From a checkpoint of a small transformer trained on Wikipedia.
Size: width 192, 6 heads of 32, MLP 768 tanh GELU, vocabulary 4096, 7.66M parameters.
Architecture: LayerNorm before each block, learned positions, biases, tied embeddings, normalized queries and keys.
Training: a variant of Muon for these matrices, 10923 steps.
Each number is 128 + 24 x the weight over the matrix's rms, rounded and kept within 0 to 255. Layers, rows and columns count from 0. Numbers have three digits each.

# layer 11 MLP up, 768x192, rms 0.158, rows 93-126, columns 96-191
114139133107109175151122147120125135118150104100147120148152138140151173139148114151139143097087129132156139125164137124143161088117121135086125127165138141170144141130182097120114099119119159125105123099115069120123117144159139138118117089127144101127088136144100145122110159152165073167
113149066139144098176141151133131106147137130108117137145154160079165120130102158067093109174152163124140140129132141139137129168137089085126161126142098121144137128159140153080147150108127124111079130103134135133168119092138125177145108101091125131149125130094104122114149135123079128159
160146141134155105119114142109156153087120138133127122132113121135134124111150171116125128132125152150134142163147139126127147133149142153130115125139151105122134163144142104103099130119141139149123139105120156179155162117140135192144129129144118182152103150157097099142184121135141157188
146171164149135116172114152071131145144105151121145101134079085156095125141162159117156136107145143184154076149150102139126171112110156145160123111101081113137147166139133135078109093186157078148123162130147099118141165120158131165099132151134141116162121144170127144143124099152145153125
122134128096107164133124093101144089157178117134133104126154120135124139075136117147128151113112118144131103158129116141146089160155098185175096151130121151088087102156109089105115155123107118098073084105123110095156156157092094124108115100116093116077100161124135154091140142122087136108
137131134114138096156112127144119133134128145149112141142098090131135145150186142097145137138162136109123137138127147137137161147155128094112130135141145125107110139104126105137161143090122129116144148135136147128112118103136118166125149095134166109122095134148098095117152189106164167137
173125104125208099102166121178096124139130168142133117087117136123161135084076160138141125189141097134123142148167151147141131201081141154152124138091113139155139122104158117050106116136126092115137135116150153149151109103086127134150168125128133136137151180134118128112115128141139107071
114152188152114123145133171090105140113133165104142137161112134087146100102117129121139123129094134122163102148154120097108158130153104129167105109150115186130092119152116142143138083120120128077125127099147149098099125132125138162113098155147152152127133078159128154154114144104125093060
114085179171090121137110139105155140078118137126133134165103075115133124157118148126132096100116113117124137137137094105143108144120100140176144106122128121118119114140171112149154136100122126142129119179119167158132118109119092116102097124138119131088114134133122131179131085104122168138
110130095104129144107173127125135144141114147143134107125122140104145147162168145147129125113154148112135137118152093119134124127165121123105115136148133128125130103084124149073115097157169121099146162110122150152117148115111121112125161109130116129189122123128130137083155111125147163123
146167170121091126174119108099115158096133155156114148109149135199145151143152106151161159091086110106159165099143163155112105153124105102158098178179158109128106136128115101151114154132140168126156148120137148113158150164131098110153097149143169099135110106140127161116164154122124107076
108120147166142151093121118194123131119135170137123112134132143134125120145143120150190123125115125126119143167123121121102160115142155135146147109148144141161135106067136144129133089126157144111124115121142124152158163116151162136125165129116123153128130152156099169110125113122135142158
122111157127140130135148161157146134116116170106148137143112131154110140107132132163115099115100127097140139148100142149140132176136092160139108105153109127175139127144128133138142112120126064102061139140108150116120114159121112112134105126192117146127141109139127120172160146113158100107
141127130135117146135115148117150138115167149134163110111181124168122121121138162139127149142096105105153116123151139121097130133103117108117131127106129119137131107118116117145141143141132155120142179131116131125120140124133124165169137145117118143121136158129142153144113112103148094190
137159167156154123118139115146108113100092118135106128129118166111151111113078117136174093112149098116119105119141140110161155147095096108129098137101103141101132125165124101059147156114116141161157146134146149123132129135165122166099096116100164114151132126167090110093135151127085106187
115106136108145130116095173152137164112138102094148113097111138115104133154128135119143118125104121131105115174110111131140154108092108126147156127110089166155151146112138149092122105120140126156125117113108093087148113136167127095166121128129125131139125082099156147146171114116178113133
131135089160103137095119121097097131111139116091140167127138150110210180099132096083090120127112148086125105097164176106125099099133123108122110127137103119104105163144159157142113169125080163141097122136129123129102200119126111121091068112165137108128068101140087106141121155116162117129
173108199147131110143135164164124132089152123082089112180093152142180108172101160138147150158146194119100167121113133169131078139134096126147110121135128171145188123142112106137173141116145145141109153147117188073124153138138147100133134107107140136115115172124119115126150177095108101142
134156122119133137128176188132144139172175121110156182156143176135153104094157156158145148150104094175146138107165164082124141123179082123153157089128114080122135103120144112103145138113128127120103136083171099142134185161130122124147131087150144105095107141163133113099109124094123121112
115123158101086159128119121121138107140150144125132140115180078104133139148121159079104125117121120091131128113126160112098122101140150135114136092152111183103127149137136095117161105099141138130126131135138137137119134144131115114111119099131122093129114157114129145184136136105119184115
102123111114140103105138127162139179175132148133114124153163174143131128146076090121152101147120109130130165129145115140176108174117105108185138127130135143105123168111103111115164158100133146158186132122115149148139116107103127120119136162158097086162106135141151161112124089153130110130
137177127115092117096125105089117135131147109124065130177154124147119127132136142132116118134125165129109139116123134143151151079122129103146142144124101133133128110129116123110146124121150087113139101137152162126157144141122122128145106159141109138153098151163144151149142150146158191123
134100181134147116133149156109094106139122142135114143170144119161117128143112125125104128096135112152061123105120149130109102090143085107144120086117103138127115159170067142144102125094132087071101132131125133121129105111099136144115105120111124103122119147143120091096162101130138098108
099140137104118119138142102101107126115153125132076125148128094106120153116133124132135141108141124111133168146121150149129123143119106103154119150130100129155130129146149172113109117119155136180136179122122063099095147111120136113129127105099125136175108124096132118126134085185157148117
143114095109119116139139120131144109148153141122099139138127135134131152160156117145155119134139169086159118124128136110102111166136086134121140143089108155120148115127138126124177147131121112126136128101145120126165162171110123143156086158123077144152135091152126151106123102139113124133
104179152132148122132143143118114152124134136146080158101128154114113146162131132133156131141133165124100150096142122158104115106142141137143100158118148148081148134149184129138145111102108147072094133141163132121128113152134142117091123132159165168148112161126166135107136146120127136110
112130085107158134160156135129155132162081091150105124116132172134141114146107144127147147163128151171106124166118146148091158146138146139146131111131132118102107111125140130133131127100101088109121106103128148175173142113152130122119132129122150152126145155113152154128130103094138121163
111150102106155111155161173110123142101169156124136134120153126134163117134099140092147160099113135167137133138158113141139110184137083128135144141111074137115136146127113133134112082175164151113154157102100125112143098164143138108133107131162112083106158115106146109135187147153155122138
100097159135132149203108121124099121113129130137109119144117106100125161112119122132123130084151102141105094127164134126130089071118123130087115132124140154084105118183104103119122124137100097111101128130093104137131135156135156121149089130182141125146132100129147142126155141149184103108
156156168113149171123132118126123156154160106109155139124146082115165134141146164112112152145105121085126120133140104147140106149122163096149096163136122169146131179145122117147119098116124121161123174156126146168087149128149144119093155128167132108163141112146131101105144154127128101066
111143125129125129114147165164122118101168167107139133158114101169158114107175111127130128085142134086104112106131146116178134088142112154039115138109089149128165132101159121127127089153079136115164087131126152131137138141171121140136102132159111121155128130170092120140123079177149094132
101129157147125118134147119135117092141109152066110123139134114135113150153147151121148114168179117148104134114136109089163143122102122184107146124143158115130130125106164120113123167105110100160127130121069136119155126141112170140121132126122113115176124104118120113147151094103085122133
138122149096115120133149168094198194142120106116104165115140172127151148134121141123135123126155128113128106164109122123101141128120093112138105135154126125123108133166127117113146093127117093153143190148109135128090119093136116112160110150084139139113153138126145155131122162128173127147
105129152149149147116118122166165123163097145114121127150132158100130112148083118151150142139144125132122171135123155133168169089158123133135111079116124155069110092155160138140146153114095131123161151153120144083111127112138129100110144152138090145143101124107148147121171084099142136124
# layer 11 MLP down (transposed), 768x192, rms 0.0847, rows 93-126, columns 96-191
129133158126130094155158140135148178130107143120142158120146101104132125128115111104171120084138137122106101117144096130100140119151131116077131124136176134135116118151130147182127186082129121163106135139098119159133110094116148120160122136092059111103126119126122165134136123124188132114
134126118081152117109131118129115161118133156132147138162146110111153086126103159115154165126112116128053155157134114151072108128143177139121148147110091173124114127195132121100092090119118140133109167143080149104150125163111107172102091164099133147128160111147088160189109138097122160124
130113149139111149124126127136126129167147140124177134137145149120113103162118107135138159128137091139135131120117149105113138100140121133125123115115120136166107143103116119142103142106140106155134125123121106093104122157182135126141098136130144112100136119126119116168139119138145118129
134148155127125158137069077085187163138117112154161123109159105135143099066116131140145090159127139107140117105105134106152148110115121091091123129136116107128165114098098152188174104184107108149150122150140191119153170152164120112133091117124138107138096126139111105156105100149129154133
153116140137143145126129091159120127136081099126121115104140097160103135106128153078171155120106150091117128126161155128134129089155125086133142169146143118114112134142090124114104151161126117104122126130178124133118124126138122105172103132137158143119127182145128138155080091121114125111
145125133080117117129168089152122110118104119166083144108142117133132101169147116086148158125141123107119107123120126134140114089143139135132113139121120146084095144166118130152185118132136099140151115130115136124128157131126179168110157148085107110108110128117143123177131136134092092134
175155089136123139116118163094167077198130169130140125140128062112118130075177141132140140157100132158060150146113133108092149157110190125113073112121169139087117121179169169121158153141139140149142085053162139081119155130157157157106132157142073118142095139081099111084145158099134104103
064108074150195139137090114166157082099123125147113146109105130108132161122140138146141094156120125173117124110123121095131122108110138155097108128161153132124099116124113128135172148101128140138125159118104104126139106122141111145089149064127065134128108093105135120159160174120147074123
148131153169117075142160122120072123164138115125139149109066119115113129131165133127141137154141163155145102169088059127129128131134106146157133122150149112145156135127124139104110113114129114141155127110112120099113135112119109113146107115132117163046115168107130105166136148111090158100
159157125119096136117110132098097108080105143141129124137155142140158175079089129127106121095088171160140157080117119138090152174107117129091118124128161140100094150131092119108158117091108164127105095133116170105123121163143126148156133111127130135127103134154138146129121144133171113106
116138096159130113137160084209138106124157143090120094150122127144126133130112116067174147086132150167119168110120122174135153107108135132140105117130134120118112090127127102121148129137113145103102141105141145135152163150131139109122102127062111106100136123120091099106123104147139148120
150161077109126125135082121110119158154144091120156143134111132133137132119102127140084172137089159182136103071190117114187109141131112140113142158131099145094114128182166107162117144146106131165137153149130182095082108163144076109100090112174160144145075138114190133130132133143102141061
125146136103142124159168125136126094130146104150107168074115114133105094103166133140068134131111088152097122092135128138139107115155115087094147148136154150133107079163134115135102153176140075166157157141144125091099020160144135104134153135122133146134154131107143137156169149084094146106
138111142091106096147124073157136131093091117123135128145099163130109147116123118145152130148108088125115130166091154136109074147119115135082177145169098153133111172121157133177130166089151144145106081155110121097141122096136104109135125134096122086125148163141117100137187157145109161087
154141099140163172151125137131140142174105114102117148130161108132122153076184098097136167131072131136139098136113112170066131124119103133110120126151097136136125117147129106172133121137138107121101133102128120128119069106141161134184168122113110155106123182111118132138112156120124135146
152150103125143123128134138116103063130111158156150133173169147130151090112109135153126139165126151086112160134126171165100114121100143129140097134132158097082125098162100122131130157122127133113099139102136133107130058137111083092098140111152115109092128184153151129154118118114125158153
130118135107178121087093185143128100116160118155157105113118154132088133100134104183142106132120126069141095126126140113100123158118107120089151123179113127138145124102100106155168121086126101151121123104166140143149109126110150112135141154131077122166124133103168124165071131180093097139
133138121149152142104096103138143149100136133126068126093124166088124131132141138141116133126074150078112091131126117176098112111134088144132088178109121154151111072157124155117183149159107151141123102110114103135106129124156132080134098127115129132119115125170143116120114142153120151124
129137135111143125136127157110124137132107141095164134116117131084121119121138098150129132081104143144132105136122150174083100092192115162104137121127146124134120155086122110115104120110124124123141111185106144132139147110153160108115156190142136131100124132156084139100119149119153142153
102124092151112135119199152140098168109105151123154142151142143131110150152153194127110121165136107161157120091107117110114121140098123154100139137092096159120136136127200121137122137107140123114115090119147145110121133118115103145122095163125134135171133139116098139107128134129136114106
121099155129127090144108105157112152113115134097149079144127142120100136086158092154116108122138083117173134128140148136102141091123106172086123104125150112161077123157154139125122172155114115144100124135143144161115115105143138140143099102157110127128146121133117155108136158110099106132
145113088136154159076130136113151090076137112137167110142090124092146118106130099107126122088118103112130096144126114137149116157119160155124117149165180124112132129124155131107137134176108121120144163102108136149123129153118115128080168113166119135134109142120116109102146106147114128111
189126134086122140120124122128124128126094132122114140102113166135116090126148111112113108133104135087140167082086129162148097163135144161152114095113165150086110119163116130080116157181133152137105142080135118115159111172116149136149142108116163143137106086141183113144165100114170084124
165161117149136113071127124123144138128136142135145132129168109135130142105119141076152152195110159091108092117114091102129143084117078168111146110108167131147124122135099133087120126092084144101128163135104149167143144131078132140131153169164128133124093128108097143192099108107144159146
119104139128144119120111121128145176202153094118113136114114152149132160086135162107103150118084102145088132140140095120154137127088154122164146102181095158116140134089119111135099101116114124090109051150135126127103083147101127150167126116148139153168114141110137083125149130143165128098
127100125172119114158108195143125200128124141134152124143149130140137135094110131127116144123172125123125096164110153114109151156140140085123119115097070118110148129084097103129130137174141109169203151141118113106117126132105142161166103093121140092130152098112094089111129123136114111151
122118168123127117127151138112079096166147092163139124111157205141088185125161116063099114166120150122133137134142116118155119084111109149132121102190149119146131110147092104133159095082119097134148153128125127095142154141113110127116117145131150138108120132162122141169117090106128152138
118149156110131094173104124129102130134170132122099120123119164142125120120107121082143114119131120127128105177092113109085105104144170161119114113113144069100098140136132139121104169134177066161105146118105144117113066147119130120143192147120147107161108107151116163116181151118152127120
129074138148127141076141098119149126150130120135151111126121117124148134104145162136137120178127097150104149118066151089112113139142125102130132108124139116141095133153127158154161145126139160146153158148122156140125136115134078137139147125125134121106118137144109120156115122182124130096
117141137167152092122141113137112104142185143119099141075125135142162135138099160174137114145153132156117121122104132133091117114123129117124127124117129149118117128140117142135136167131123122125167136135140087157103087130132110130140164111127113115083108161141133164153094142119108160091
100151137128160137131152128124117159094148101076073094089157104150088131121139164115088187165147128092095094125132145137200122122118125099165130146158102109111116157131080098107081133148060074180132119116111074102176143117130108112106109198110144127143186136152172170164147132116163120108
101101098113145110114087120117147139098115141109144135135159121120161160088101130133111105134143168112107089179122158087105104128136179153148108166137156144167144128106136128155135100171144137168110154156085106129139160125129113138121113105129152157133103109118112087085178186116115093118
107141157149110137135112167168115125129141151111143118101129141116161106087132140103097131158099106154114101085105119129124125129131117134158098128150148120104138111125157118172143111127129151118139133124147130157120149115134147133129137143132080148130115109115125093109123120120135115129
129111162137119126140151095093154171123108125098109152147128102100141166122135108143106111182126157114124126119098169131129114132146142159123151143150141154147111154144126108064130158115151141101162135102148102102098141119073133080108107151160120144105173135164114171173117144115111124125